Each number is 128 + 24 x the weight over the matrix's rms, rounded and kept within 0 to 255. Layers, rows and columns count from 0. Numbers have three digits each.

# up: layer 18 MLP up, 1152x192, rms 0.127, rows 375-388, columns 96-191
# down: layer 18 MLP down (transposed), 1152x192, rms 0.112, rows 375-388, columns 96-191
up375:128120119116116157110142120105128156128136085123173137113123086143127139143144148125151088107117155138127131098111091137121083112160100078118141140132114149096141146121124124132099154142054132135141157098155094124144125076129205142119165170138124094115138135129154118128130104121122096125
down375:118133091089102119111042168122111121103188102120161160156130134090102156099156090143147145130039079115109135150130111150155136166137123110120146089148163133154126109122154136162125142120105138113099116120115145157093090084112120134138179140128126118101125139100085107066130101119125151097
up376:128170177113138144079145088131134069091118087094132094127113104119107138104133139121149138150173136159159138157115159127130124125141109105151111115124153157139121107134151122147175111127088124135131102102149101173125179106098160147177122143114118128122128117128168127165170154167144094124
down376:119107168145165125086152145069157140131124193144179101127156067164146149138172102118114169140137118134150166155099145146131092160133143109130135126090114128157131128160104148145119146168124126126141148125150102159101143156103147110084133150093187083139142120123167160094146171125123150117
up377:109160110096149153139134142113102082086138132112130158130156131150137139112131151141091159108101128148097088180130107127130146124136144113165108150102104155156096119100169155150128129104100111119124129111115108131127136135138150128138123113125123138112110161107131122087146105147174149129
down377:133092158125138148115098129157086145127122124104122113151150131164121101137139162096158115115141136134156141136120146160080108127144123110084119155136133130092164159113123154119101096141158138140166162138134076147125135118115120131130138136130124150150147118152153090130149116150119087138
up378:129144181113156132136146104139111074168153116107120166113175137127116128092135094112135150132114150129087121129126136112087112158144088131124161115142167161131131164121155103145125066165083162159120150111162115144079133099120108156164131098123143177166127144154118105124128144139105136182
down378:139126129143154143172138159105127122129102188206093117105152110102135094141115162152155156149131134135113120123124142157139139110104135111148108143093137136110124132118170146131103101093119139140138126139081080143139140141129144140093120081118143114114139119098152172174136107157116125152
up379:114109116125169149101143135101099114109104137101163176124127131115153108103138120149153076127138143135160132132140113133150140133159132114143097105126088153105127120087133097145126138131115148100114126125094104128126107152126156148155119129148077156128118154152128122125117140106109146135
down379:119164095129150117075125106132161129121126112149141109160160154125129117122118068170082168139101135158139115100106145119125104096198105106113125169118115105111153143132102145121102137146089151111128128154102100135140162128119138133159140124128136141133095120157115107144121123153107100126
up380:132115168062139163100137110124116146113113147137144136099140134101187159148139111150105128157145128130087141149148120143143099127133132093102138169141140153156163159127100116122129127130133164125130147149109117134132118122091125118144124100105124119181138091137134123146130125155130129128
down380:150118081122141127092150093136131140108105164160149179115112133119140137154149117122120103097106113146140131140127141173124131146116154117105113145135094127139129162128164112129143130123097149141141119146098145111167120162124143150156112181152091189136137161151153124143123120109146137139
up381:125133164112154169122156121094138144157118104136114138104158153103131138062131115097120100087137086113104135120123126166180105102093121122141136137114102177126148159126107057146164115123112125140099142144138122122067144116129129097089164129110096125146140119124117140112121135162102133150
down381:129184121128117136139110158112139108100118122150157127155137142127073131155130120107147089074140127071111105112139170146128117155154107193150111123147159145158138107101105131117171151156126136116147134092129138127122134143091117163139152099120143132160104119062119126163132106127119128133
up382:126136173153175148113167131124147112131157128123133157140155090105086154128168146159113108145124136180113132140080108160106146166103130148080075143116101109107107117096093106178117126146080107116117127183121086134117191097076133131151135163178141110140125145102094150145140120140100090199
down382:062060163100140129116071104125130112104140115104149085116082140156126129151165089134091135153123121112131140135129107092126109100122183175123128106166149154165158156154120123118090152179154136128102152121080146210129132099106140081153109109149084144089074107143103094146103117124118176106
up383:142115170127180143076164093158137128121106157138169113118143070134121090115113101120079144167147095139153135097117089144122144136108128109161116150086082158141117125149132133126115112150084134167124103175122124147144139095149137134122115117127125125128126120161109145121093150132076135110
down383:141144139153129123070108162112123146170115107108108087103139133089121089117104189135115159110126130163098138126128087126175150099090125097124127144136157116105137134162143131158136131091171059105133115129135072123146150156147126107138083098103117135119103140126147137185118160141167127133
up384:069112118085150098146107117087116140087147100058107151114147159138114122137131146103101163105163135148126128128076067135097114140116074096133147154127103156117147094170130095129119127148140134124126106156156132133113119143139143144163116152121130129171123135141151108139137107138113165141
down384:144124131124090140121143125174163141125098188127152126117108101112114091080121139112137102159091125113096111178148132137111126145103111099155135101109151090151122119109078102090121162164174090164137138104103152123149168165138102116141154101158140108131156126126125120116115133137125085176
up385:142132161094107108127169125136070110129165148131124097152143115118142115110128120140124102126131112131102144128136115078118110157152117126106116170126108147098116137103136142145117088161117113135152106163125131142156138096100128123128134104104127122143136081091103133172141127163084097159
down385:101098122187159132105109156153143135153114124136125089148106097137118155121109137139137137162141135130164158121116127137168158163108121127115134098126108094096135098130109106131160129121151143122126155132133140107111123117141138164108109121120101129148152116116158144126167135103163143107
up386:129099115117145137136133109110147112094098128144165195087138147143111153118149148129146138091130133124143093135136128164112147137172120115148115158134117159142164142118119110134135123107110144108136129173145141130133142123187084138140151149149140125137121144169147102105080158138114098153
down386:114150096129149112139147143136101158141123132124120093134178091120108130133101144151130148137133138122164134147105147127130185094130080142110150139134154119163099138134109081141130124169101114101136130122178101100151151127117115085115121128117099124104099067111148160106163126097110163128
up387:150144187072121118106105113163095101135156112097153142096117147147109170090097142129111112108093119109125101131131144121109121144141144137098114108135114132139144120150106120146157092105108120124090102112107123137127135122134171154146159117113131145181122123158121102129109110177162143142
down387:155124098151164132148119152133146137147101149124100145149093119084124144135090126132116155111115093142136093130115104136090124144121125146168161143120107135085134128131097117136125151160134140120099132113126099078130142133137144112130126086129105148136149127113110112154109095126133168097
up388:129141111129170140125103110108130114136091129137145113108137116128145121081125139150157099124117128139114107140095132123100138095116119113137112123143155154116135146140122160111129129118125128131132132131156130100106100106163135158115167118099088129126122139105157137106137137147127115117
down388:119163106119116123137128130082153126127143111097114105126123116115130120158103122121145154110133123152109100137115118179120136126131156138154111140134145102152097128131083130091146175132085123109120139128150098101132128110134131147109161138131154166125134129113140105112152151093184137112